Weights of a small transformer language model.
Architecture: LayerNorm after each residual sum, biases.
Each number is 500 + 50 x the weight over the matrix's rms, rounded and kept within 0 to 999. Layers, rows and columns count from 0. Numbers have three digits each.

# down: layer 4 MLP down (transposed), 768x192, rms 0.0533, rows 189-317, columns 48-95
# up: layer 4 MLP up, 768x192, rms 0.0826, rows 190-317, columns 48-95
down189:535472623493440545532526412466467525546477428525498501490575521522459481464455520466504493532483471475530515457478487457491516568543495660538478
up190:572527447578354498498500469484491492571496538507476473604502499534492534403525564422545534553471455494355606392513451510622464552557566480379556
down190:523559445502498492479472574413552479578559520593493388481436473471471490434567573598411495443506518457402542667550487547487364573490473540441551
up191:475506565517557533502611522523493532486626550501434525447520499542491493566563505489554457525525541560500474616487470571511450530539518520492535
down191:466532417483603535541572497443408539446579417396596524525618570382527542568450496487596414462390544533468436515446523483463455490444583429556365
up192:470483508548502516462396527408519429467482465451546539575422568514480522522538507512514562529542508488480539495466508509511462498504483571563518
down192:427497484483532451506460528404510515481470452518594450454454449517559507565519501395539564567653555569489514416479457510504555442481472446508406
up193:477550473448480521537568421538522565495538394492557512408434426536400461553442537456522464471481497484548502506494517567465454573434506584503545
down193:515484423439428455488484454482429578476500384478543468505524427597493591458461532575421521448490473492558521526517473447434502523564481528520433
up194:491472521524526491470530430500546544567443478446448497500536562447489551533472511498597469469545465504484438446495558440400488463501538568458589
down194:402421558505534452446491554506534557521519510532488496520561502500523525485428505437488531538463427510446542525537454517529505513489471453445541
up195:446590504607502446433417510582590548494512527420536548462574512538439495521516494489406506473547471462496497470549589482452453505518465520488522
down195:467470522434622547520512487569587440508543521419507530567590453511566586557561448415528528472539511567463513559486491485487544553521512508488492
up196:523450477468556543496521518590538493539527489431470483447485550549476551512440482522519553512541452546435550555507590438429526525499470489515618
down196:425552556503502509501566493622529476524586597465518557543502392501496467501511541453472529428527400487557452500454518439593550551391481476485535
up197:423415706593603557547500469472500436521568527554497487603566426514446563426505435499463482501446389530376387419607526469487502444520515473498449
down197:512469496401462512473583653436517509539491388576521509490530424533541522551467478478498472560654605404558488408491456463513532460519510474518438
up198:467481501489515483570461597368510427495536428515571474530467494451419538441462507479529575495514489473431548518544494519517470491490486510450448
down198:494403535486444498560441414419428530531479453512514529457467523517548479424491463504395502533520597524469553489452458482531533436593368455419407
up199:536488446423475452440498502530443488458456484455507526501505552482508498510459516558484533563494444523502626565534517419524496541473497572485479
down199:452430540494482464567503501478505502478502608466459567425533447511578477520497468425503472479522469483521434420486478463451523529539604434530526
up200:422521454533484529482577493505453343522533458500510518583547477492412543528484452581440406449533507546409423519543512560550501513433457538575507
down200:526525556435504536524557469532491473510514397577557517423460455488524582559611453453498502519547455587528447488499470475588552542524510465535457
up201:513429475489504485530482491532395484429510546479565519515561435445579495532467589460533500406492446456638485520453517445523561488534486463417520
down201:520459459503518524586492575487412545448427535427426503536436522434568511566543481408623547525437436477431544473506593519504456476470504647536491
up202:436584478506536592517467479517495508498482508406430656528532546459561415480503517514589443439558457481426633489491596558478515486549619483513524
down202:467558526321446469467487522613504469502458500545488507484501522515541500533522496486588417477526564423370541493533389539468579530464478455552477
up203:532502449517476497505468503501517423460442450515460482502564568568581413465540559510523445566471440443546516428445563532488420510532559544479518
down203:519386521471531568491458456556462481602454515568431476584448549522503547554508449440488500537533561535514425500472573560478573534505413555599493
up204:408450485517447564469425474485554483489546447548561518511499505537416502504457447436485515507505527458483456422571457555471403517477497579487428
down204:577551467570488470491530494433409514488518547535477544431554480496463518517505468508416429531529504468549440509511611415425575431544491445419497
up205:392677401495479483503491438504522600383506594476571416515459480430500602509572472565495466509479617529523459519472519569526501532564524439478478
down205:527516434573489485439523481380442457453446559565563624520436518525484503491494364448486481463517451430519544457589472545530513429455453608486460
up206:467507496488449493497596576560458420517466478450528566511596528501468537468407495468526485495419536493467511470527400469532520486473385580442499
down206:533490502561498504472567515521472419583550541491450577421575413480484514654480542536457439513520487561514539445473495519474491526580643526406501
up207:556431492598539486446536486473510535532480556497577550523590491400537459482472444501477533524539505605480467449409397509515482540555421497424538
down207:508544524579610454490618541439549575483503578559539507553455462450538484477525486566440624508495545473493432574476445562495537509484525527539536
up208:470395474513555571524581545563561490508489522517476406516461598478490501522570505421509446515490531497485443450513528498514533464440493478503479
down208:482474431500503444460517490545437515528561453439475506515478513395527514476659531462476459491461507440436440531451531518512525444515461474513436
up209:568407452492544480480491476592527538481444537478483605543474495482478496490518531521485418548510531534471546529440461475480510556478591497503530
down209:494470563543513520560476378481468486518514559483544502503561529523493511502391516518545503513467493524463530485531446523535500510455504524520495
up210:505422575477507604479541459533557486499493531460541417424592405468487518432500523472426551424548556534452544455457490512398457512473501523557471
down210:435508530505501440374515474423513488428520427430533476556434486561522511484505600523525526511526497439517378614534515446513497575534517493478559
up211:494546626582379450444442501443498519427580401544495509435473517539474506461435589404450536474507523432525515398452620459510481414553460549464585
down211:491589449538487531546438505414570429465598506564444566574507501465559596498460557460570495492540473468448572408472569486436398537472564598518540
up212:542491618565503443546429500497466591458532570495599469526544593529460491565503444484595553460596388514531433502453553502532518493552580457554500
down212:557577578462465579382491565403546568488560487550582494446416517535607550472475580460495607516489553567553515512383493493511518516482657570438499
up213:488519494423467475441505555436516628559551455477501523408444533514504464471459583535520501578559552411383524485530548492503475547479480465482454
down213:528504392520510602530539478488498596478555533510453571471409490468473455456453519569461481472440539447470534464567610520428498634564544519478563
up214:481556512532455428545557487474548496467412522496548408434506501522522476531513477394557541412460542511468517475538559384443504536589491566513501
down214:354467491504561546491562521510561501498535494424486526468445464551450490436492595437421451465531495547538571526479573525563465505386505537474532
up215:486473473593493536517580500411540420481566524440401570499554513410516479539489575461533548562503505485463455443464501528522409535478519551518470
down215:507433503505525405485486562433477500467488577436545530461524585382521503542511458437496540460470501488592496477500524464493422433546421498484470
up216:380585349516549441625497485516465493395530509463381403451475595427456479515434534499516542477521489593554509522485435530510533525562447448469552
down216:421507526483460552492540521557512529503521471590478567473569441566520471572439487526536438521458480550498463474581572519636607543432500528560463
up217:486526564386450472531508545548483517559498612532496537463565473487527589516505443483481548494567555496466529360455494503515413611538483450409470
down217:466489545595493531511552452591467562528591512548478513462570467465453502486584483533480538464446520445424459483432496398556517556386476517597610
up218:456508485495518491498527526495555519490532541506419565494487500433391428459434559566455502539520558491500507510509453484559508502525543426486528
down218:491529407506396456430488439469520585528512528520487486446478492530520504447510518468560513534596564467530554468553404543434487524457464514513538
up219:459522513468593437493564483432493486477393519546616518448500572547578516510523556443412561519454497510438599513482472439532543523503431524542552
down219:572518496521638446522510513452396489570495517493405477438585486511443481471639626483543483558557467519469435487432488435508515454513452445570498
up220:503473539454499562464450441449482578412540488541549446477469464496480507513473499553462489578560466577507405417516518468460438556518616475580490
down220:434521574500473440464498466543502404508474489579450427474516511499503434618524538515531474519571524417511477535562484470538494520489452494485479
up221:537484494448601498528581563553539520451504541458488486502550528481495483500456511553495550481419571368454420429555538533512527526442564514506548
down221:473540490466492541482487580493495509520537535456426518516542486497549577499495500412517513417451444577491545545506458597563528511522436451509515
up222:447545502528459450552450536502517508521527462457627591404522548515587558545529457509498498513486393484617427419505430456474469502503507555454576
down222:480561543464367483480625426397438524472476548490552510466514491436454458560532515452517518522574524535484584472560453534444433484568441442571438
up223:504562511473524537469579500484574501482461474478460423533533473501468471465485531574508565430415439456579486545561513524468422425516510404478437
down223:561546416485530516530498511543536476407458460553554496540523479475485516467495478515534491499550535491573505512532557517512488519479539586467471
up224:421478481485577568580547522453543606487486456491477516442517433461550476466560538609490471501543521428553458494420513482523464335590449458496574
down224:515532493465516512516411542491521490533531508538396572431462459442473512565525485502373477499497455494520518474502548434479439429585485503461480
up225:514491512459483481469501586587552523384508440557477500512480562620469534469564538554500399486466485496535482481536454504498518496513439553509610
down225:634513560467441459428467525497507530518476528524499478439467504478537543514598432466530474469498460432557524466513541521581470494551466549412491
up226:495492443531532572539492461463507516588542556505492533518628474549408422494479460484465497526440433588476523496495455519530481446551507539477375
down226:567526534602495537512496494509513478495496473525461482492515408449562446585504529546451479487552606444452538545531482477489515553464468503549446
up227:474537555450508463472494553493462596511408531508554483512554509489496462573468602440497466443536540587539471461453553473432419498437478523537437
down227:556560546504568482469535465520557468541576392423461487464594546429525485503509456499495509554485466501507507550523432554413440496528539460499550
up228:455409411522472518572564528528493506467450415490515547445458556472551481543518440442477447520473515429547450497455553507482463452429472501582544
down228:508506475481422574548421444494509568640473417514554424438494585496471331529493540546503466430540556568539406474501433438512417480513545509484572
up229:486483537519524559475584542464546503541541543488445484433499362585449374531480459430539469499387488448607536543529469490527376592542437519440544
down229:450432523531575394425536472485549563436524473492560521480562407522470424552396545571502523479575374461467546432560506556540513487550552430423504
up230:550531503470552517419556462486567461502555605470428524591489434581439520487436446420558483516484528482410445487576565497509469497566489628493566
down230:474434575512448518491523534496589335483505489495508484530481400508609555533478529545550508578498479458551503517588411530513497505458565447432572
up231:454488488484468476500478434523556466478484488476489497446553557572530503518460496476459447528483536511486441513424482503489443519592479424461591
down231:547551556410514440481538489510387453509508525452622547507601573459485496514492441546513493610568540537558454496549479491537491506563566467485469
up232:468491461515454507536513419544466553512471477565527506504484534542425425511505540524458639535547421537492467441489481533499454450452474478514474
down232:509447550473425489497456512480546491585449511496495568558487445562599417496505519523565641547430522536475448633538462588587493555507460454581492
up233:497461475505554544514515505604527541435502521539515588519502475525420494514534458386595512554450486447464387466534490524566526522562480588479522
down233:450498553492456482363560548489500500477581516537552526503507512478447514545485535516506537469484505570523480482430524507472546430497535490503412
up234:443662486558492520486504544581519479443404536456402497439492533468519605525519515482554461530495526545544424452506394518604528539534529475454555
down234:662567483557485494524502488449475360665451514599475492555534501582456417533477557510428476533501548552518567456536579529437590494481486531441493
up235:448493568465458482499427524437522442457470583415438502469510591566490445513516502540487478550602413504452564551552455535472498551579497555496525
down235:510479518524477419555466506516477574516436534459522454591553554485474523489457482441527513459497464524607538464523573443462475551472546551369489
up236:501478489481421449436571467519450487508610529447465498458514516534491435564520598477516514493519451542487521564461519430532462488463556494517424
down236:511508549463548505508447543468539439489423513447543508492520517491515459430466505440506536495415604471516606485465417399481492454500450464529438
up237:574470492540402401472438543491528627552464400461517446440466483474496460513520485537448496470489428480542421553532549498525504351532510432502431
down237:532485529607516511507594465492525513541467476519515437493487423450573429512479478495513516466536503520557529450499550514558485441461505456488492
up238:474496553511518490567494552422506507504467536591511438473492538409571569549501553478475477494499561457505439463512539542526383453512453478506434
down238:469532528513551451505501566475591558469518562468512497503555520530396520589526532558410490591500450452500470593550538516446496447435479438573507
up239:450511469488479570519511542564526424575464465537449510511598467462514598526594529464493425535442484518462531427470428441419539572425449616504523
down239:504557504445524492502426412558420519504585491493476543457375551490515505600539457512464497594584470576472592487564554519571597585503520424459337
up240:474520440505485527507515442544570467533493555505464515501494434469575454478591430465418538536514490498465582486401507540572475525506516607532482
down240:477483438453521483459433473484504596486422541449510505394591460538593560474531472443546471507507549472553471471493545520525443504477508525528483
up241:497440447497481493510487534481489485435376500477510609539466574448472431533631482513488509479540495480593381522519518485438612521494461528484537
down241:549652498516491636451531512618466424516492414501531525465435494458472497525508554455455542508470456519563455526555534604612467480488415489443442
up242:509543552492510499559493475465506420528522543463546498515510493505487470532488496495458498465440420473505447532468518502526446483568431458498478
down242:520456494531491440515454465542641500485451499491493430488459508355467520558448586506468483496451514531532488486482506505460414484528514554529526
up243:472515509513523537536499538522538507452468580438568496431424538505447504590573565477484553536468476469470374576506447492488510536565515523383440
down243:539472630518532422518545521461534602479543500575400514562624421517596465506391409461584501557611581487542455436507577551453593454538540572537556
up244:466496502476545387487444456519538505519533552494456442500476539573384462532467475438508572464483507552517491470439500564533547511580485521380563
down244:487557510506519518468509492484470474478457376484465558478517467458494569464520466468492500440514485504528546395609537490501534529476492508481548
up245:537441582408499505480542479505427501469537476495535483512469549508435576518483483496493506465518465483526496559541552539491453528524536442470459
down245:518466533510596492502439474444504496585525560490510473497463453495437475492520578474500475506520441496507477484429516561463429503486548520570474
up246:495493481512462385442517536509525426452538418463603507462492469554439545542483530525435505573472547509453517489521431412453502522528490398435515
down246:481541450515516599507440512590410551526558553513511565535451544529541490578532517434494457562410536444440423528587431460438597416463378494482500
up247:463517458564554498543504503537500517468494432438529515492549502483497523477459489509476508471561523461503464486466495435466544529477456500458521
down247:489453531479541476502500425514507555488495497470537516498444510574493505425487531477481472505493470481463499494485474495531422440482487508484520
up248:564595577468551516546490473478517481505481542460510527564464520498467545482492535527483433501466474560530497427390475559500569565475482424530520
down248:471547496538543461527489414469550515553531439481432500448437423572421484593398579468545436535574508479469418534585469419435523515490387507594471
up249:422587597570412552521573465481479486457534541588438503482533519566552446555488537574451494574488525499472526531450434462483492434469579445502624
down249:554549433525388489490597490598584550521497500622396439489577503590513495523571487500424548528528529501509608508425489420545591505597483501583526
up250:509493505441445612481431517398452563465529489478561596546458557514592458494478506466491535491416467485460537509573553465501520382565465534488520
down250:499406517469417539492483427495465460464531526507465449499618475501503408607477415465468483494559576591479489543455467460585571456534440522512482
up251:486559528524465553466519511483513614486529399590512501502516474490485574497503488426471539585566510501612586460478557534514455570509502431481510
down251:464514365549511535521535455510420460517476605551437560532567475470538548476602501470565546526514415473483499502534539535388520506385468522403450
up252:466506541474525549437503488461528513468490489487573498513570429491525498573490521438487490510452564432522559505425478499495531559502481510548466
down252:391450468452510519480493466555493445586429522552473565506443453463486526536506443571554465525489518567467525531493469501519586481528336494593493
up253:469516441515597560584614551441528551487520496453425578440524431472483492499535438477562545501535549503553586476522525489448471504479512529493544
down253:490573547480504433462525514391537510537476500558487471493509501530436572464474424464493523483535433553494430567573522460518477525542473569442500
up254:539535573550471570516480511479526502553522554521403474511509497568563485446557577425498519449457487463455460485550563469534452584584586427407441
down254:452477510418504556452451555558575496543445492539412450420486574529484504480521414588499489439416513543565560493579468447595554570513531506447411
up255:549458522518512485453502516503492514494495403523532472503550489468517565506585637559626534538584431509369441565498543417451445610543499490510423
down255:432487540424488517454408556543565564535450401566435423445458509424571492527567452426501513607511528403433557410530526465465449452426540557479435
up256:526568558493536570455560549618574566443485621521457570412514469497503441484496531481477537504524546425528479532529522440444444535460487550444441
down256:513536518509507499514484393510448470526477490549548482392449481462419482483507390489500439463546496479531468438508486447614434523525554500523458
up257:456596531505492536563503472473502469514523491549481437408503471472466605494487486486608564506504514578466502499503475490451484556465492564520465
down257:478481464580442446413548454548467503500502568464410495512465450638482503536549538432463504550458437493526560561488478438538489514482515393539466
up258:399521510462543569520540568498514539502565459468572572526438366540521433490469514608495552551520459455507582527500507499453474491525483474477613
down258:534552453495496503530661552521484559500478522470497505467513476459367451518504509468567521526480392485509495529520456422477461522516499495463401
up259:486503524507522543612494547532501557513521499538418604497498588508487527486495562465547525557522542513565518508500422464594517523478542405518540
down259:473363543431471398498560503590519575540505450483493487523476502442512529520507545503443475472543502420536500507429538384511501443510488563500485
up260:528452483493477484516620522406486506535589564506496466467507477473457475446482431502478632480512555538518497545515427510513525555423485496484507
down260:526523524448497524453532486550462445513508444528457597473505534448527573573534475540454484503546420488422449537426510442454553566497418515551450
up261:542419566464521542438578482502539517585518344437534401501495487537493393509481526466559504509412508507543482511488410398500612551455528494475532
down261:453518510553476530451562586449555365493523488440544356477559580438521557408474412515505550456499475498540575504465494423509572498443526505518557
up262:428469490493513418488532524482497458529532531458584487513435529449495494497558541554579584463615404423511469371484457522518485559610507513540481
down262:557519521511394452403581525540569505501508508553453436518582457467464442587531461546528529400591530551550552481525453452527551539503555599515465
up263:449515506511569402469476412532588482453500523546397535441549551494534487523532528623551546495484491492538467518558529471433536586512442422537485
down263:439507428494525500507541441486457439489545504477486432431517534497486518490546476497448565451429484500596449449513518408472495544508417489439552
up264:526457534511462523464497533453577432513512468551545515506578452427487580471486502506498505437615516431470556478524440481505490468503473597478537
down264:453526575405418565521490497580556575445506484507493416518598442486472434515498478451466482527546556593476466521486481513521444491475508498581446
up265:495525427554509503575481535450557561433448472570441470542521464503491584513475527494519512537517446536483482454470524444567499509559495445575435
down265:518462485465520539520486544464457490422547470591547543519447467455432450501518388443470455564479503586447546483524478539557526558522558536501456
up266:499556504505430573555507542550573599461463417517484663531549496453570478468461475499524498556474438506452364470554490594507505485506532461538526
down266:421435509437523489591567472523440501507477432392477549503482531551471502475415539464405443581567536541490524512572474500510487490496557509487472
up267:483545516497448457563419504459553519487462490516444647471469539494513513552566502527514438571503505566488480440538419495416496602481529530517539
down267:515437545535459428524502438459397516488551511531460572456369503502423533491543396495524499539546548550422562560546494569462514575545480466554447
up268:428434491536497532545466499498442583480564459528497460548475568483449458523456529416427534541468507445474514499403539506643577429428520559442428
down268:448549450559564442538446568463479528445460434473511438607423455542548548426397501489559500500473547485586442475536487601465545518462507577505505
up269:497464460445505535566450511499497486375563523502450514539573430602494458541432527484482475450564401479471420556524520535453553410505369489504522
down269:474504509449475479438504577515533448423495494494520518580527449502516520473401442522420458491570499446530515488427472514487533546491488450485458
up270:452406473586554521560522482542555559496447518543558507425559553455454544467530519504408424485519555520492451516530534541465515540482596454430531
down270:499455498533422509562499507462612463501503463486508509554448432437552551400479464514579489504493551539611439490498542601477500443563528605479440
up271:386500471502543540504596438569504464535570472524462473374467560507509450441466468408446489569577466495552560492631478471518526516539479491459519
down271:427576420555526498533433481502575559514558626571565477591585456559512511481496619568475401473501522503509593426536432602570569472485497529472549
up272:460480493456490530452530519529479448514531411503532529561564504533363461424480535513447529509433412503504521564433535517520510535497484451515470
down272:453526524476565562499412440464448565506553503498550425520527595363504583536459495511478459492533509536480557461533472449510492510543447460546405
up273:542526539509512500549453474397543578567494537473518412344441468410518479588468577503464516500545476472510520519570516442519539484584541479405472
down273:493547435380398448535505432475551405578553391526508470444497500424411479541570591466508509341519496532504575476468362579410612518447540515572459
up274:484528444479454503557504456466488509504454506461506516429422582551506504540541478572490524523406402564385554553540514446537453539543615515413445
down274:543491462508523420480506468461543462512433586526554462443459543465492564503501470500562450545477584551506586460426494364495486561501551531458390
up275:492521487461481423557476537396468584475596405533478532578520455500521500562483548401509509599567490473484545547568493481467507442469458446506493
down275:449496441643558515509486480459530492548497499416511486495528564529494495465416555463547632571543530492548468492549554464497364537417484473476462
up276:465476491535442463444521477506438447563584462558461512486459390487536405572453451438601388456385510468539548485481572544585592456412402617480620
down276:468435520433544467557483551510476481490387518467535470546505418458534512529519547491498443444569545544466490502409478504550567629512484546587563
up277:333534503517522487544497466503457466449604536429517507463429488530463535445531542485568529523497388529538550489466475519504474576532529482481558
down277:480480484437455449427526605569459478484554457564507425564499486551541483447442467601519564522443504566548553485418419459567561457456536489451501
up278:468544473486488517485511520505496515413447479533491489535462491467471475515565451456497470592531505476472531478524502479561568546550500447473519
down278:528494518528533537460426454510553552485525468419493537539571544572542507447526504533565504547508525499585484474470576484564483470456425411481468
up279:455475503415495515516514483526543471549434538533522431514518491487459470523385493476447513582623502553479416556485532482489610453533506580516512
down279:573478467449513593424590473503486585516504543493510598414481549471537466483544575561529452426497476485473441476408471416449487641529616485537514
up280:510498463457418554489519575473528493444463514497509663469453521524519438470453476488552517469570576513489527495458590575446573497430491390558574
down280:488443456413435529449517424560506499473451539444462449430524484450454556495496461451411493434493479536463526528587518546508494536560654620513488
up281:492454502570569443484552493442501423515523490465411411456579499638461447511422566610476433477548499501533534477452462475597516455439540545524469
down281:460497476507528517528542518503434405432466561519494493526490612528417539434524501546380475472428548548509513474552459442453582571466469418413516
up282:479537433526463587483450571518572448475484496474489472452483533511463480452462432465482568553515565430448470478502504526476429490554493520499553
down282:520587494447519445509536501446414431424515548437382464544478414475479573486575516514493510520564472444518461551520549486483589471520477469484518
up283:475512516522507477566584605421531373495481533456461477493552530556483570566545489519471505540461476442520551411490569527500568530537543532536575
down283:498509536518571429465553571434470497487621543470484612442467659509496504579539530463486572464405507510495559583529548602591523503526441483515553
up284:458553482454408563517578498509460433500437453468475409506576510560457443422510463528403474510376520436482579520434507535495527481527468459573538
down284:575521579558451553447503565577566467507483452512528449440530543521468522441513462561569527507501443622486544482540539546579469494437484430586503
up285:560479472487506530500543532445537582600465485528521529480580458462517560475521556529476419483531527443466525469554476401480505560477594502502503
down285:493509476550557586450412433496543496517464539488415549531504504540558451433592564405470428543481454513534494571480558536543545496488472463475552
up286:445492567552603502557427544484410401527507539609489567508479555530521502524533424476501490497458525489571560407541505434478442544519392439562561
down286:459522550492511513527560530481494487583489500468549490448471522443497510513552488522470508457453558504437472494496511416479480484459523498523520
up287:502515492552466424465407567517479482541511466516367381537531505418558528440431408465690505522625470429425593497504471496492508426490554566441538
down287:501561539494449510541566520504558390485510398510527392546495485488581603587540476398524485475550541392492552584582558554455516487505416611442456
up288:513509582437525574510505538459441549482476439520484527569514504494510406450479451601437470489455445511415484548475449533576555527501459466571461
down288:499498552480491521449562448502465494469516514518446611505477489504508509593565499573523514541539455521471488483504527504439483450603505490509543
up289:510521507511542456557530527422517479447480438441580534485482504457455555477520522425441530497559483505473552458495529457524437504505597575441419
down289:491582550488523493510497534484545563435429515469525543435623448582463453406521527477521475516541528537508517505529515570526503544493463473607500
up290:530554577456496522486482452449510558489479488562536484478341478554506464510423498509516461447563355556487492473556487466526511541517480580435527
down290:380511475546500494492461545424530460510456450476562386562484513403509572464562441551591451428416538468512573517538510441400490477485483563490482
up291:559422485458491541488526567464519492538492495573490505450545470532561505510487507413510569560489585487489509548502524534554457480442532481543497
down291:556496482474468511469465498513451455492436480455501389560479525542438410503502528517478449571455532389432478530465528569566505508476494412532520
up292:373471516459546491462464465482435531527483411548477485431537499622519591517476509509500442488566534532536503484482590485451511495500556553469598
down292:501429491503436497448480424439460509468463531543446509526494472426487512507481536512478476505591507486491449562527533510603529482530622415450527
up293:383584506536410500487429521493535449551428553416497501478534483475490516563506548462462495535497558531408515534433527421514486526450528541550537
down293:477411454447542491405496507475526439439464419546541510473491511622486520614543598379433467478419486487417401538483586441401516581569435480511542
up294:572587437562474548528554561480579550481490472549508541538483457496614466511533569433490474434421530479460538491556530519478465479521479459497556
down294:503482444523516530467541474453588656457526494536537432519514407459510488543594472526520388505500618460523539489507503509509572466440553506473510
up295:524567484526461450520486524524578535545593441522558527485453506537538467475569549521529534492494486523503489441527477527451554586502398510444568
down295:446488571415496310438495515513504568471517549467430508424525537495583476497510494434513477468537514538566481439556388522443503502530461505528426
up296:549493560532475418501485442595570488582456489608366452444525556453465543518524632497450444536485572551511479480497513538482463594480424454546437
down296:482514543456509471544508594458442552480526541400560518497542527576568568459440535524565494456445482508447497540543522476463493522430625560440521
up297:479457514479467477585505555468455497485387541514443454451455533383565382543627498508539492414374532521502564558413422533445510475606530395492541
down297:597519530548551464551447516607463512444441542551556518469605469525471437464459457531559597514517546532431550442438493523509502431506477494488500
up298:512508532517505517626441542401547540467506470535549502492463506417530513470498467495503544520557457491567576511570516491527597466454446506424508
down298:496446597450415462523563543556518540553539507464435455508564561473497524523458476557416554493517470464520569549589500445486528483552436447589508
up299:552492505562519503469426472511433523458511502470499497446534494531476533567575469483533467506462495611454532509479488468416480570497478506459473
down299:535509472495413446503471537551610484540452497391537416503545431517485492442560487457491486421504639503433537520535509457433464541398461573498426
up300:382477486530476501506555565455465619452408603587508558463476461562523533483480537459568499343485471402562413433495515446482540497445389474420535
down300:564523515452468520528594562509479576523459427495566512444513493512450536445512453460501546513470466481580484448493515540576462518512441622487517
up301:487456467529499597541500421525505517533452469441538532523529429419476450528501500531488589482458460529483481500490424496444431451535441555484456
down301:499512504527537558519503496525592517579500500528478462543436442506542487573543527511509497563449500534446519505541433511630502525522526526466480
up302:494501524517475449432500475546511492547507581438499478516530505567523566431402472498442443581545562519498478472487617532459506494457509479496443
down302:593446484492478438491513543466519471475500504494515561502480573444502445440482419441457498504535542527563520394493532563561436606436472496596471
up303:457540428576473476488572515504488572378499491537458491610365537451448513473531500546435505500493495462573571516551520362496481461552556535452526
down303:539441541555463557536388520463588434418509459577487465513568482477519466540513523507508467491427492501579509455552583485570511464636518407575453
up304:454551515521506436558400514496499406487401526467436447473463640598546485538567464560496484556583485478549552513459534441511461509494465480480464
down304:532472493564562434503476439514550512554518590574524500520492610536484564464548512485415490515462493562420495485472547515542576512561516479507516
up305:445490539464460488405465371481509473501533431485511540492562559526479414547490532484472503547535403504449511479494485376471468479518509431475468
down305:517455511541472401550534396539530469469502526536432521577569522514490476450533542563493509488450433554427459535492541565559487461481357563472529
up306:473509452500549415498538541525470537413514518501538584557509486520445450505491530471562488495496513472489537526424486503494424418453397581491572
down306:486514453477568511560603517497483530498623563530552635446499585425489451472600494576494516490480382566473529516489497568491548446577541491460487
up307:415362574479461549589529599454517485499633447535426461567469578463451524493446490490494553561429579541535510437610516581486525421489449517536582
down307:566489546443451524646534493557548422619440471476408565392526526484449537490573441452502425538407431467426482472549501434392485479544483580422500
up308:508483485542584536521456521349499394594536578513468534498415501535577506469490529486522622510540487526493545459476527602524479597497470485409489
down308:464517668484493497577550483493418561458596564510576444502537600486481392489538516455531523467498568535521475551483528538527489527489468482511484
up309:470532483572432550534529458593563435436570544514467513564473435565514468485509484446457521530519422534543496542539462549564399519517445481546475
down309:487491421495542514572552560520471518376450507577438474454483445485465481499429449453525572602417500463536561562504524559545517510418375512537463
up310:412459455509439576501559437500457587411541504489493431569429445556480449446583565544518537479441443530444445548569446562482486598478524513555469
down310:517527580437582481428569519470428394476555543458520501439449503544442537504482552459542521505584522485490478568596519547556539391524487486528391
up311:704512498488490541477524519530551510490497610481551500459449520517586451437458489455449437464525538465489532513537504532518477445505511427427487
down311:576492489499425509480504487438489521539498499578500418445437543411516450503486528460489486467527425496529522519520447435454450615483446481419531
up312:519458501479469504563496555502492470476371464541578509558508447520428544480435394503518535525529519497498495486436411529494525484532565482395534
down312:572556553535523481463510422510438479441446466540487450478496591458598532428420523347533456547414505489500471502457516432428498495493525588508499
up313:477441406562506517538529458454426533445506479603482513543575563450456534512485545454468613432542570423512465510452479457441385507544531526453486
down313:593451457510457544489536473557506541510473538513451480512445497560460522545523428470491561435531423642536571545478525481502552460498472476565459
up314:530500514511509557479525538477538422508434448469528460542539464487447501408504540502494604510500454464433510536425449541505559501477419499542450
down314:660528531448430448431525482510433572483500490452483481445457511557526471564509540511484491446601476535488543524510408545474530570429566460459502
up315:575531460522533549564401594437411555440587494456572643472472529411516531548516466548506492405565490468541551471540416471468464580448407481511526
down315:486502526579511460480519641515578477558545426471455504470507580530540574502503569560569434443560451394662470500516410442599560454500535496454545
up316:420448505521518533419476594519508390477496541511441438520552546494437419527553554415540492438556547537352569499505513493562570578480566531517562
down316:426485508493493565418467587531454418480545490551555479549471553497559538518455505447576509503504453532492541492488455443489475445455508528631565
up317:544484590509544541487514478373461407512512503520545492492522462485470455496449582552477511484475509418434534542500446497527475538561495556443499
down317:494409463537468431482536478565507526484451476542503460417461418496577489522524472450529562551549526488535498533505557469455498484520559477506504